{"num_attention_heads": 8, "num_key_value_heads": 8, "vocab_size": 32000, "norm": "rmsnorm", "norm_eps": 1e-06, "attn_scale": 0.125, "extras": ["capped logits"], "init_std_down": 0.00483, "lr_mult_down": 1.5, "warmup_steps": 200, "dataset": "wikipedia_en"}
Each number is 50 + 10 x the weight over the matrix's rms, rounded and kept within 0 to 99. Layers, rows and columns count from 0.

# down: layer 5 MLP down (transposed), 2560x640, rms 0.0606, rows 1269-1321, columns 448-511
# up: layer 5 MLP up, 2560x640, rms 0.0781, rows 1270-1321, columns 448-511
down1269:64 49 45 50 55 55 53 34 61 53 57 50 54 52 35 48 41 48 60 48 65 35 65 51 52 44 65 33 32 57 27 65 53 45 57 60 62 61 70 59 36 58 66 32 40 66 42 60 70 30 50 45 50 42 48 42 49 42 56 53 56 33 47 61
up1270:57 41 50 60 42 42 46 42 36 51 33 57 58 43 51 54 52 54 63 57 44 64 46 28 47 61 51 56 46 41 67 48 58 58 63 59 33 42 36 57 59 33 42 65 49 58 45 38 69 46 41 52 48 52 60 58 79 48 67 35 55 70 35 51
down1270:50 56 51 37 58 33 38 41 73 39 77 46 52 44 30 56 54 50 46 60 42 63 63 48 42 45 51 55 42 35 43 52 50 35 50 46 58 60 52 42 42 36 37 43 55 62 31 59 53 65 38 60 47 58 44 44 63 65 47 62 37 50 45 62
up1271:64 54 59 54 49 58 40 62 49 49 63 42 65 55 64 36 67 48 54 57 65 51 59 35 56 56 67 54 63 55 61 65 43 59 43 48 51 43 46 38 36 54 57 56 36 32 49 34 55 45 51 38 27 34 61 50 58 36 55 49 56 56 53 59
down1271:61 47 47 65 57 37 57 55 47 24 72 27 42 36 61 51 63 58 46 41 39 46 46 45 46 52 57 49 52 56 56 29 62 55 52 43 39 48 47 62 56 46 58 56 50 72 53 39 52 50 42 57 49 41 32 46 44 62 45 57 47 51 40 50
up1272:58 62 47 48 34 48 56 60 44 45 44 61 55 64 65 59 49 54 56 63 58 71 49 44 49 46 36 44 61 80 49 37 35 41 44 40 37 55 51 56 52 71 41 62 47 50 55 59 62 61 40 65 52 43 38 51 54 58 45 48 52 45 51 43
down1272:60 35 39 67 60 44 46 47 36 46 35 58 51 62 71 63 53 62 64 46 49 54 58 49 51 72 49 68 73 55 39 46 67 41 65 53 58 47 62 51 52 41 55 54 62 42 34 54 60 44 40 66 43 43 59 30 51 46 45 61 47 50 62 52
up1273:63 57 46 46 64 42 52 69 57 66 45 66 60 51 60 67 48 49 69 50 38 40 60 63 44 46 52 60 60 47 40 45 56 42 70 35 56 60 42 53 43 47 58 47 48 66 52 55 45 53 38 65 48 46 63 46 56 60 38 55 34 50 54 57
down1273:43 68 46 66 49 44 41 39 46 61 44 57 52 62 64 57 61 72 77 50 43 52 53 37 60 44 70 61 47 54 51 61 59 44 59 49 40 56 66 53 42 47 57 56 44 49 42 57 52 40 50 61 54 33 62 43 60 47 59 49 54 54 49 58
up1274:58 52 60 49 44 59 57 40 36 46 30 39 43 39 58 56 59 54 36 55 62 55 57 37 39 48 33 62 47 39 38 40 68 64 27 52 55 54 50 56 58 48 56 48 29 57 71 52 41 59 60 43 39 30 48 59 39 35 49 53 37 63 30 71
down1274:54 49 63 50 38 55 68 28 51 43 70 58 49 37 57 48 43 50 55 40 54 39 36 33 44 66 51 45 59 57 69 42 49 65 43 57 25 61 46 58 34 67 56 44 46 38 37 52 45 58 59 55 41 53 36 62 46 54 32 63 50 51 54 58
up1275:58 52 49 40 33 49 59 47 62 47 49 50 64 40 53 48 45 38 55 37 44 49 36 49 46 51 73 52 31 53 43 38 56 58 35 58 64 57 38 52 38 47 48 22 49 55 37 49 34 58 39 33 70 43 58 53 39 49 56 25 37 50 41 62
down1275:44 54 45 30 47 60 53 36 42 74 52 55 51 28 64 37 46 45 47 47 56 55 60 52 55 51 30 42 60 45 65 42 54 51 35 47 52 52 49 34 51 48 38 57 52 47 54 69 46 46 59 49 36 49 43 38 57 41 51 46 60 55 48 68
up1276:37 56 54 67 47 46 59 44 45 45 42 39 63 54 50 47 47 58 42 54 53 55 56 62 44 44 44 55 62 41 44 49 38 54 47 79 65 67 27 53 49 49 35 48 35 46 55 50 46 39 59 49 41 58 51 29 53 50 59 61 60 60 50 76
down1276:37 47 54 47 50 53 42 60 76 48 44 46 62 47 46 43 24 53 79 50 69 49 55 27 55 60 27 66 62 32 54 50 19 45 52 54 56 50 47 57 56 36 38 38 59 40 59 68 43 42 63 42 50 46 41 54 42 63 51 33 64 49 54 49
up1277:53 59 54 55 52 32 43 54 37 50 44 59 56 44 55 37 66 39 56 62 44 47 56 46 56 33 46 51 48 56 56 66 38 47 56 55 54 32 55 54 49 64 54 33 45 56 59 55 47 45 46 58 45 48 52 42 64 71 54 42 45 54 45 47
down1277:48 54 42 49 60 54 51 55 40 41 62 43 46 38 57 43 41 42 27 54 57 63 39 71 34 65 53 28 55 53 54 53 60 74 36 47 58 48 34 49 53 48 43 56 51 44 48 62 62 31 53 48 49 28 66 65 55 53 39 65 57 51 34 37
up1278:52 48 53 50 48 57 56 51 52 55 39 56 45 66 53 56 40 44 56 65 42 58 48 51 47 42 32 65 69 66 55 44 40 45 55 42 56 42 49 66 56 33 38 36 47 44 48 54 44 47 45 73 56 56 28 61 51 62 56 44 44 37 56 41
down1278:53 55 45 47 63 62 33 65 47 36 65 49 40 45 57 31 57 59 62 54 43 53 57 54 48 62 61 43 57 47 58 38 49 59 50 36 69 46 59 27 43 46 30 47 50 28 40 35 29 45 51 49 45 68 49 53 45 46 53 50 45 34 64 57
up1279:46 42 45 66 44 49 66 58 48 42 40 36 58 57 54 61 48 49 45 70 67 59 51 35 70 61 44 49 43 57 43 58 56 47 62 51 64 52 49 57 36 54 27 53 41 57 50 49 38 54 50 51 52 52 55 42 53 50 42 59 49 48 30 67
down1279:41 41 75 55 33 42 68 46 65 43 59 36 49 69 36 53 39 55 48 41 42 42 47 55 51 50 29 57 52 49 40 44 54 49 54 55 38 59 72 35 59 70 46 43 49 56 57 47 49 42 38 32 47 71 48 55 49 61 64 52 62 44 36 51
up1280:41 52 53 51 32 43 36 55 38 19 33 53 49 50 40 54 40 53 46 42 49 55 46 50 48 65 52 50 62 57 70 49 52 52 70 49 55 44 57 35 50 65 57 48 43 44 49 43 56 58 55 47 48 46 33 58 49 62 57 40 60 60 40 44
down1280:71 52 55 55 38 37 49 43 58 61 43 45 72 73 42 47 56 55 55 50 41 44 49 58 48 44 71 47 48 39 70 53 60 27 59 53 45 56 60 40 48 64 52 49 61 43 54 52 56 46 51 48 52 59 53 70 63 35 43 37 36 31 64 33
up1281:59 49 44 36 48 61 46 44 56 35 51 42 51 38 61 49 33 62 51 35 54 52 64 54 46 57 51 63 53 47 44 40 65 46 55 51 30 62 78 69 54 47 46 36 46 36 55 69 49 70 59 65 69 35 71 59 43 63 48 52 49 46 40 57
down1281:49 54 64 51 54 50 36 59 55 46 49 56 48 46 65 54 38 35 44 55 63 43 57 53 54 35 49 48 50 46 37 62 46 34 49 40 43 42 63 51 40 53 52 49 44 33 47 55 50 48 59 53 61 47 46 69 51 61 60 45 57 55 67 57
up1282:54 59 58 34 38 65 45 49 70 48 53 53 54 50 59 49 42 61 58 52 65 57 43 56 36 37 41 62 58 45 39 54 46 42 48 52 62 55 61 50 72 42 52 52 45 47 38 53 48 57 42 22 44 33 44 49 52 53 50 46 55 60 35 53
down1282:76 65 44 43 35 47 48 50 43 57 43 49 55 25 40 65 55 52 49 52 38 64 51 60 48 29 36 51 57 52 53 40 56 52 46 33 40 58 31 63 41 51 51 47 42 62 60 48 56 47 56 46 43 44 52 41 46 43 50 72 37 28 53 49
up1283:56 57 61 57 45 39 54 64 71 36 44 50 49 52 18 52 47 58 42 52 73 40 62 47 54 59 46 51 37 46 55 55 56 49 59 60 43 50 63 56 32 65 65 40 54 47 42 56 33 63 28 36 50 48 48 49 47 41 58 45 41 66 47 51
down1283:50 57 50 62 57 56 65 51 47 48 52 45 55 55 65 48 47 49 41 46 34 37 40 57 48 46 58 50 59 61 50 54 46 36 54 57 57 52 61 54 36 46 41 54 50 48 76 41 64 31 76 51 47 36 43 21 35 41 58 61 82 47 47 58
up1284:56 41 52 52 48 39 42 53 42 60 43 42 52 42 54 60 60 59 56 47 37 44 62 50 46 48 45 36 54 48 29 48 46 71 68 51 56 49 46 53 40 47 56 64 51 56 49 55 62 58 49 45 57 52 68 43 38 41 45 45 47 51 50 55
down1284:47 48 44 61 50 43 46 35 42 53 34 46 49 50 50 55 48 48 55 51 47 46 59 45 50 45 44 41 49 54 51 40 66 54 39 52 52 45 46 69 47 46 55 44 61 46 50 76 42 57 39 66 51 40 53 53 53 42 47 51 54 52 54 55
up1285:53 41 56 55 67 64 48 35 58 41 40 58 53 61 44 49 43 55 43 32 49 26 51 33 43 54 42 46 40 51 63 59 75 52 44 64 40 45 53 52 56 51 48 45 67 33 40 35 43 36 48 53 55 43 41 57 45 42 59 34 43 38 53 53
down1285:73 70 58 48 69 39 52 27 43 47 22 42 60 51 44 36 64 50 46 52 41 52 48 50 69 51 42 53 27 39 79 72 62 48 68 55 68 49 54 52 29 40 46 51 51 46 34 51 39 51 47 54 54 32 54 44 71 43 59 30 32 42 36 46
up1286:22 51 38 43 42 54 33 43 43 42 58 51 51 49 65 51 51 46 49 53 51 35 49 57 52 58 58 53 53 54 40 34 36 47 32 76 59 55 53 47 56 50 56 42 45 37 51 60 50 52 28 51 50 40 41 53 46 59 53 39 86 44 41 42
down1286:49 35 49 66 41 57 60 40 49 35 52 59 41 48 42 52 46 40 54 39 41 65 52 60 38 42 47 64 32 52 30 49 36 75 54 74 62 36 73 46 51 63 46 70 35 61 48 43 40 50 50 42 48 39 48 44 48 57 55 37 40 43 37 46
up1287:48 51 62 47 48 51 37 34 59 57 42 57 48 48 50 52 50 43 67 49 38 58 52 37 44 35 50 58 49 55 39 54 55 39 51 60 32 60 51 44 51 46 47 49 52 44 55 54 47 56 33 73 55 61 37 44 67 44 61 56 53 33 52 33
down1287:60 54 48 54 57 51 46 57 43 43 34 35 36 55 44 43 44 39 37 51 47 34 53 39 70 35 60 40 60 47 61 43 49 58 59 75 54 42 61 50 60 53 68 46 49 65 62 64 48 50 41 76 36 60 51 40 43 41 44 73 53 56 63 57
up1288:52 53 52 53 45 53 51 51 61 28 53 39 51 50 60 53 53 34 47 46 74 52 45 49 61 54 51 69 50 54 38 56 46 40 52 31 43 48 48 63 44 43 43 48 53 55 54 48 50 65 34 36 49 33 52 52 43 54 31 70 50 67 62 50
down1288:45 51 49 37 29 51 46 53 41 41 59 59 41 39 59 46 47 64 56 46 59 46 72 52 55 29 50 40 63 47 44 72 54 48 40 71 47 50 55 45 53 44 61 51 42 53 40 51 43 48 51 64 55 53 55 40 48 57 59 50 59 60 39 48
up1289:44 55 29 49 53 33 61 35 47 60 36 56 59 54 49 56 57 37 51 54 38 46 58 71 45 45 50 48 58 51 38 51 56 49 60 64 52 50 51 58 54 63 71 40 55 51 41 50 63 55 45 56 41 46 57 59 62 55 28 68 37 54 55 44
down1289:45 49 52 47 35 59 47 49 49 63 53 57 63 54 35 51 43 63 61 47 58 58 53 40 50 53 53 52 59 09 50 49 51 56 52 56 45 52 39 44 56 55 63 43 62 60 46 66 38 41 45 60 51 56 57 42 56 48 48 53 36 57 63 54
up1290:58 40 40 57 47 44 60 57 26 46 41 44 56 34 46 54 59 50 42 60 43 58 54 56 39 44 72 58 50 60 47 43 65 50 33 40 48 82 46 40 60 54 35 63 64 59 60 50 68 52 34 42 41 47 59 43 42 57 53 45 34 46 43 42
down1290:71 37 43 47 42 39 31 54 50 50 65 52 44 54 50 57 67 30 50 35 43 37 49 72 50 47 49 52 49 47 55 43 52 41 53 58 43 37 44 31 37 59 65 54 43 38 63 43 59 32 52 40 23 55 38 52 42 60 61 46 38 54 38 19
up1291:53 38 38 53 57 59 34 65 50 51 44 39 38 50 55 57 52 65 47 46 56 37 68 42 44 40 56 52 42 44 72 28 34 39 49 42 31 37 49 64 46 41 37 55 73 44 44 58 63 54 40 57 54 69 49 52 42 68 65 37 51 49 48 38
down1291:53 54 46 50 31 55 43 45 42 62 60 48 57 58 34 45 53 45 47 44 33 63 39 47 69 55 57 53 47 47 62 42 63 63 54 53 50 47 63 61 58 55 52 47 58 47 38 37 63 69 38 43 40 57 37 48 56 61 69 46 51 63 65 37
up1292:62 44 55 31 30 53 62 60 33 63 47 60 44 31 52 67 38 56 34 52 36 37 52 46 57 49 53 63 38 53 47 43 52 52 66 57 57 45 54 32 51 43 52 39 52 54 73 38 52 44 65 55 61 52 48 47 45 48 45 47 56 50 45 63
down1292:61 64 52 52 51 73 59 35 57 36 46 51 47 57 64 56 62 50 52 58 53 32 42 54 50 60 48 41 40 63 22 47 63 56 35 62 50 48 52 44 60 54 50 52 38 60 44 36 31 38 47 53 67 46 46 67 51 38 69 45 44 65 48 39
up1293:33 48 54 43 34 55 30 59 48 46 55 57 48 70 64 41 53 49 49 54 61 37 45 47 53 51 37 53 62 56 66 56 48 46 44 63 58 56 53 53 49 51 43 59 50 52 72 50 58 19 55 45 40 50 46 38 34 60 58 53 40 43 44 50
down1293:36 69 57 67 62 41 37 62 48 52 56 74 45 41 47 57 55 47 67 60 60 47 47 52 54 58 51 46 48 64 52 49 46 40 41 45 31 43 40 55 67 47 41 42 41 50 48 40 62 62 63 53 62 48 37 44 51 73 65 46 59 44 56 55
up1294:58 48 52 49 27 52 36 55 63 37 52 62 53 70 52 43 74 62 49 43 58 47 43 44 62 70 48 48 43 63 24 61 41 52 48 58 57 48 58 53 34 54 61 41 30 70 44 39 48 47 60 47 64 57 51 34 56 48 38 44 48 47 68 62
down1294:49 70 50 55 48 40 49 50 31 43 45 51 47 42 53 36 33 30 49 41 43 49 54 46 38 40 46 53 59 45 35 52 54 45 59 46 40 39 49 42 60 46 69 55 58 68 41 49 53 62 52 51 42 35 60 48 56 62 49 58 67 57 48 51
up1295:36 24 67 44 70 31 53 71 57 49 50 36 45 40 72 64 40 56 45 43 70 38 38 31 41 58 39 72 68 43 46 48 51 59 45 49 57 45 52 23 47 38 50 48 55 62 46 47 62 38 39 52 50 45 45 57 49 70 47 68 47 56 55 54
down1295:45 51 54 54 43 55 59 54 28 35 29 40 48 41 40 55 63 54 64 40 54 39 52 42 58 56 42 59 43 58 52 39 37 40 47 59 36 60 47 57 51 57 45 47 47 59 43 38 40 55 57 35 41 40 47 50 40 45 58 67 30 51 42 55
up1296:67 49 36 51 66 65 33 47 61 46 47 65 48 55 55 42 36 51 45 46 25 55 60 36 70 48 38 49 45 59 61 68 45 45 51 65 42 74 48 31 54 55 51 43 71 45 37 44 53 56 52 49 61 51 50 71 58 41 85 52 49 58 46 46
down1296:45 42 51 59 54 55 45 48 35 46 64 43 52 43 45 39 33 50 62 64 33 64 45 32 66 67 56 53 62 52 57 69 43 47 47 46 37 47 48 40 46 47 31 63 49 29 55 52 42 35 56 55 64 51 48 53 41 42 42 44 54 56 44 55
up1297:31 52 62 64 46 53 32 34 47 50 56 45 40 38 50 55 50 42 37 35 46 52 56 43 40 64 64 49 44 43 47 60 50 38 47 55 59 51 53 56 48 45 43 54 55 53 49 31 42 52 59 45 46 49 39 55 40 52 48 57 60 55 50 38
down1297:46 47 63 53 70 57 47 36 58 51 37 48 57 47 51 36 49 56 50 50 56 58 51 49 43 67 46 63 56 55 37 63 48 41 51 59 51 50 49 33 53 38 54 43 53 55 44 46 49 44 46 55 59 44 57 57 52 50 36 50 60 44 54 46
up1298:66 48 65 59 50 57 72 60 55 45 43 50 49 47 45 43 68 38 71 47 64 47 35 58 51 58 52 41 48 52 56 68 51 36 45 52 51 62 48 18 34 44 62 45 42 52 41 47 67 69 47 55 59 70 64 54 45 21 48 57 43 62 51 65
down1298:34 43 41 53 40 39 52 42 44 48 61 52 61 59 46 43 42 44 39 56 67 52 53 57 32 43 44 31 48 40 53 60 49 53 64 54 70 53 52 56 46 56 41 43 46 47 59 51 58 53 57 61 35 59 48 48 54 52 53 54 63 46 56 38
up1299:55 66 50 47 56 36 48 55 64 56 30 44 60 52 56 41 53 64 55 55 45 44 47 61 66 58 43 56 60 70 62 44 42 49 48 48 57 51 64 55 61 32 38 51 60 65 55 46 55 52 53 52 59 58 56 41 57 54 52 28 43 51 50 61
down1299:66 40 50 49 43 48 52 52 53 32 66 51 46 54 63 57 56 66 68 62 58 51 52 60 48 51 66 49 50 43 47 62 38 49 43 60 38 50 57 39 48 54 57 61 46 54 44 41 48 35 31 53 47 50 45 53 65 55 45 61 51 47 45 41
up1300:63 54 33 48 39 52 38 44 36 24 54 31 49 65 54 49 54 50 44 49 52 50 57 52 43 27 51 52 34 43 53 48 64 52 74 47 31 54 50 54 57 60 60 49 49 39 57 71 63 51 51 53 46 51 71 38 39 40 46 49 50 51 56 67
down1300:69 62 56 46 45 58 51 48 41 43 54 53 53 42 55 33 52 36 44 44 50 55 56 63 64 52 62 34 66 45 58 37 80 49 55 44 72 54 63 41 41 65 40 42 40 56 37 53 46 65 61 34 60 64 60 50 39 63 73 41 42 39 55 41
up1301:58 61 49 51 47 48 43 42 53 54 52 33 36 57 54 53 43 51 54 45 54 51 54 47 66 60 66 42 51 44 57 56 50 40 49 49 50 43 51 54 61 53 39 49 37 45 33 47 61 54 29 56 47 61 43 55 52 46 43 50 60 61 52 53
down1301:42 62 53 50 43 54 48 65 28 31 46 54 60 47 26 66 56 56 46 57 50 40 62 54 55 49 62 64 36 53 50 40 55 52 53 50 51 47 39 43 49 43 49 36 52 65 50 45 69 66 73 36 64 61 51 59 62 50 41 41 39 49 46 54
up1302:42 68 47 56 55 66 52 59 45 69 61 88 51 55 46 52 64 40 57 49 36 31 43 66 44 70 50 64 47 43 67 59 34 61 52 46 35 33 60 44 42 74 48 49 41 46 51 45 41 57 44 45 56 47 57 38 59 55 57 61 54 53 71 35
down1302:45 56 64 45 53 68 51 42 41 36 34 51 41 54 35 52 45 44 48 47 55 40 49 56 62 73 32 40 51 65 33 53 59 52 42 26 46 45 41 38 37 44 25 60 55 51 49 48 63 55 64 57 34 54 49 47 68 55 49 72 58 57 47 46
up1303:60 43 58 58 51 41 55 52 50 60 54 52 46 35 50 53 35 54 44 57 56 60 55 60 43 40 50 48 57 59 52 46 40 62 39 53 42 52 43 37 51 68 55 59 46 64 45 65 48 53 56 42 58 51 56 45 41 57 48 40 38 52 59 51
down1303:46 62 31 38 53 54 58 41 54 53 60 54 46 52 62 35 42 36 55 23 58 58 46 49 61 60 69 50 56 38 47 54 68 53 42 64 34 61 53 54 58 49 62 60 54 60 51 59 60 52 56 58 57 29 43 41 58 79 38 52 48 42 54 49
up1304:22 73 51 53 45 46 75 52 35 45 40 34 51 52 18 44 44 44 27 49 59 36 57 40 42 51 50 40 54 39 41 39 60 65 52 40 62 72 47 26 37 34 63 48 29 56 43 31 52 46 52 16 54 59 44 50 58 33 42 33 26 47 44 59
down1304:49 51 61 55 50 49 47 72 32 36 48 50 41 58 36 38 57 45 47 59 67 39 67 35 37 44 61 34 54 46 51 45 55 53 44 65 34 47 33 33 53 38 62 49 64 63 53 20 43 50 42 49 51 57 39 60 54 75 40 57 53 63 44 50
up1305:53 52 32 61 57 49 46 47 49 49 53 26 45 50 58 41 54 48 49 55 45 47 47 51 53 53 44 52 74 66 38 36 48 45 81 64 47 58 50 52 56 47 38 44 55 43 43 57 39 49 47 48 56 53 34 41 51 42 63 64 53 47 56 36
down1305:45 36 36 59 47 51 46 49 57 52 53 80 52 50 31 47 51 66 45 53 40 67 59 64 50 32 48 50 40 35 35 48 35 45 42 70 54 66 36 47 18 46 58 40 60 51 39 59 46 69 48 50 77 39 43 63 44 38 45 55 42 60 48 58
up1306:51 58 55 39 47 64 60 56 40 36 63 52 52 52 58 43 42 48 54 48 42 67 51 50 47 64 55 34 48 47 51 45 58 54 72 40 55 64 62 63 47 54 40 60 46 55 45 65 36 49 60 52 32 61 62 43 56 67 59 46 54 52 45 54
down1306:63 29 45 62 48 55 50 61 56 43 67 34 43 43 52 42 43 62 49 44 46 50 42 64 54 32 72 56 36 57 57 61 48 47 53 58 49 40 55 55 35 58 67 48 53 34 75 41 45 56 41 46 67 55 47 40 50 51 57 58 51 35 37 38
up1307:53 59 35 35 42 38 49 54 38 56 49 55 61 52 54 56 32 55 57 60 62 40 51 36 72 72 48 31 44 53 60 49 29 58 43 47 29 47 49 24 79 48 44 48 53 40 41 61 47 39 50 33 52 49 54 53 53 48 54 65 45 39 56 61
down1307:51 46 30 37 48 32 49 48 65 55 40 65 51 60 46 61 76 58 51 61 43 37 57 46 59 40 54 40 56 48 34 38 43 39 39 47 65 59 59 43 41 43 38 53 44 62 60 33 37 41 37 32 46 55 58 49 54 50 48 55 54 61 46 55
up1308:68 46 49 48 54 31 36 57 51 56 57 51 46 58 30 58 50 56 29 60 48 52 60 57 38 39 52 49 76 53 47 61 61 50 53 47 50 48 39 46 43 41 49 47 44 39 42 46 52 41 40 73 56 41 34 60 46 48 46 53 74 47 57 47
down1308:33 58 65 53 44 50 46 45 54 39 71 48 42 49 34 61 63 46 44 50 44 58 40 58 67 51 45 38 44 48 38 69 30 59 57 51 28 59 33 39 30 41 61 57 51 36 51 35 54 57 47 52 51 56 54 50 25 45 44 72 54 45 51 39
up1309:41 31 51 50 48 43 30 50 44 50 76 61 38 68 38 54 51 69 46 54 46 41 64 31 32 37 35 49 56 53 57 52 31 54 04 44 50 45 51 48 51 43 42 59 65 53 55 35 51 57 44 51 64 39 51 42 52 28 50 43 45 52 37 20
down1309:47 63 40 19 60 52 53 47 58 59 35 55 49 29 35 43 51 44 36 54 47 48 41 47 29 52 55 42 79 45 47 49 58 44 54 42 57 50 37 40 50 68 47 60 58 58 61 61 72 48 40 48 30 48 60 67 45 49 67 51 40 51 56 49
up1310:32 46 33 36 63 60 61 35 56 45 61 45 45 58 52 66 56 49 52 53 47 44 34 36 34 47 50 46 56 35 54 47 62 40 58 66 53 52 54 53 41 47 47 56 51 53 54 55 51 38 62 50 36 48 33 50 54 56 59 18 56 52 60 56
down1310:53 43 47 56 62 62 41 43 54 40 46 48 36 67 47 36 47 71 27 71 52 41 33 61 60 46 45 67 53 50 43 53 33 56 68 48 57 50 43 65 41 46 47 62 47 67 37 42 39 61 52 45 52 50 58 60 50 52 47 44 48 52 55 39
up1311:26 39 59 48 60 65 43 44 42 43 44 42 63 38 50 50 56 66 36 65 60 49 58 60 56 50 40 36 39 40 48 65 43 49 47 56 77 45 51 53 44 55 52 64 53 43 59 50 53 43 60 62 48 61 65 50 52 28 58 28 49 60 45 57
down1311:58 40 63 70 41 52 50 32 46 50 41 52 36 38 36 42 38 56 44 29 54 65 42 55 46 34 32 80 40 58 46 42 41 55 32 58 24 33 56 38 47 63 47 55 60 37 66 65 55 45 57 62 53 57 62 61 38 65 51 55 45 50 66 50
up1312:57 52 53 48 46 48 72 45 50 54 54 69 59 48 52 39 53 43 54 63 63 52 63 41 61 56 49 53 33 42 49 50 41 34 49 69 47 57 29 44 52 54 43 46 41 44 41 43 50 52 46 37 41 60 37 51 51 38 55 50 40 38 51 53
down1312:55 50 28 45 57 47 40 56 52 44 49 58 48 46 48 46 45 61 55 53 46 52 38 53 70 34 38 55 52 55 58 46 38 38 43 60 51 32 43 60 41 53 57 56 49 48 48 44 36 52 51 49 48 46 49 52 48 50 51 46 43 62 49 53
up1313:47 67 38 69 50 42 56 65 39 48 30 56 43 53 49 42 51 71 53 62 57 55 44 57 51 58 43 60 30 52 37 35 73 60 50 31 41 45 50 51 32 42 60 34 39 43 50 26 46 54 52 46 53 54 72 55 51 46 66 62 39 65 55 57
down1313:61 66 59 66 36 56 53 60 48 60 42 39 55 43 50 30 41 41 69 51 39 61 49 63 47 43 50 43 38 48 61 59 56 63 48 26 37 51 52 48 58 65 56 55 51 44 45 55 49 47 45 52 50 40 54 59 68 33 35 59 37 52 43 67
up1314:49 48 50 34 56 62 46 56 53 46 63 56 40 48 38 61 58 62 46 51 51 40 57 49 50 52 46 53 43 58 67 49 26 54 36 67 26 47 54 41 46 58 70 43 58 64 72 51 61 55 43 40 54 47 47 50 31 41 37 48 53 78 50 52
down1314:60 43 59 42 37 58 43 62 60 62 52 45 45 46 33 45 69 59 51 46 48 46 56 42 53 46 68 50 48 30 52 44 51 46 56 42 66 63 47 43 60 34 61 36 36 57 59 39 61 50 53 45 29 41 53 41 55 48 24 59 59 45 43 48
up1315:57 44 44 57 54 61 42 58 48 43 47 47 52 38 39 35 40 48 57 34 50 45 55 51 66 54 64 37 46 55 32 45 54 49 42 43 44 46 45 54 32 61 53 43 33 59 52 50 44 66 46 53 37 34 51 42 63 57 47 67 27 53 36 51
down1315:54 56 60 56 49 48 57 37 41 38 51 57 46 53 77 46 54 46 51 38 43 41 58 37 65 40 59 41 52 58 50 52 60 47 56 53 44 54 47 55 38 32 45 43 50 52 49 52 63 43 46 51 60 55 45 58 64 63 24 55 47 52 51 59
up1316:44 42 45 44 42 50 67 62 42 53 31 42 67 46 56 74 50 35 64 45 57 29 25 45 35 40 53 48 69 48 43 37 53 51 41 51 65 56 72 35 47 51 56 39 65 52 52 62 54 52 55 61 61 17 53 36 46 36 57 54 53 50 38 51
down1316:67 56 40 59 50 43 41 48 50 43 64 42 56 67 61 53 54 48 68 33 63 55 56 54 40 47 49 55 60 45 28 34 44 67 66 52 55 43 57 61 53 52 36 45 49 61 47 49 58 44 49 56 69 30 36 51 69 53 52 55 31 52 59 40
up1317:59 48 63 47 40 57 39 44 59 53 59 45 58 55 35 42 49 54 57 60 58 36 36 51 53 38 70 48 51 64 55 51 61 60 65 49 43 59 74 52 57 51 47 48 61 51 46 40 61 38 53 25 62 59 36 41 43 40 45 52 52 46 36 43
down1317:58 50 58 53 28 44 44 45 42 27 62 40 56 61 59 53 69 59 50 46 54 34 40 60 54 37 61 51 63 52 32 46 47 37 59 42 57 31 60 52 65 66 53 41 49 41 47 50 19 24 47 51 49 55 48 56 37 54 65 55 53 32 62 62
up1318:57 60 28 44 58 41 32 43 59 51 65 49 51 66 43 25 46 52 52 45 57 47 65 37 34 55 56 43 69 60 52 36 35 59 63 58 51 43 61 55 52 37 43 64 32 28 72 70 47 56 55 42 47 64 39 50 38 49 42 59 70 65 47 46
down1318:64 33 51 35 55 43 66 49 46 55 61 69 45 62 34 55 41 42 49 41 75 69 40 56 53 50 48 52 36 57 61 52 54 45 50 67 70 52 57 67 74 30 45 46 49 56 49 43 49 51 59 69 52 63 52 43 43 39 41 42 49 57 33 73
up1319:45 39 48 34 54 66 23 46 46 62 47 57 49 45 44 44 40 52 21 81 61 53 35 55 48 40 47 76 53 48 67 46 43 50 33 37 65 66 44 45 69 50 57 38 39 48 38 54 60 40 49 37 49 51 45 57 53 47 56 54 54 46 48 30
down1319:47 62 69 26 44 59 34 45 40 56 47 54 38 58 50 30 70 38 29 55 44 56 49 52 42 44 58 60 53 38 67 50 40 44 38 39 56 56 54 50 51 24 50 76 40 67 53 67 68 46 59 37 48 56 65 46 43 60 57 31 38 36 50 56
up1320:49 39 41 48 52 43 60 62 39 50 59 45 51 46 42 45 44 54 32 50 53 47 52 48 49 43 49 49 50 58 55 60 51 46 48 47 49 54 48 47 48 52 66 49 54 41 51 31 48 42 44 49 55 48 51 49 37 60 50 57 51 51 66 52
down1320:41 58 36 33 59 51 58 67 71 42 60 39 49 56 30 57 65 40 65 43 45 62 52 51 56 47 69 56 43 46 36 42 46 46 54 36 60 54 52 58 52 48 45 54 61 45 34 52 45 59 52 58 53 45 54 51 42 44 60 46 38 40 56 77
up1321:46 49 49 57 58 56 30 34 45 64 43 41 57 56 50 69 51 49 40 69 58 51 50 51 60 42 25 67 52 45 50 52 43 59 39 58 46 45 66 58 39 50 54 55 54 51 41 39 47 42 53 37 47 55 67 67 45 33 40 68 39 35 59 51
down1321:50 37 58 39 65 43 38 66 51 44 36 46 48 48 52 49 53 42 49 60 56 64 43 54 42 61 54 43 49 54 57 59 68 42 34 44 57 57 65 50 50 59 60 50 43 52 57 44 51 44 73 48 47 48 49 51 60 57 50 50 44 59 57 56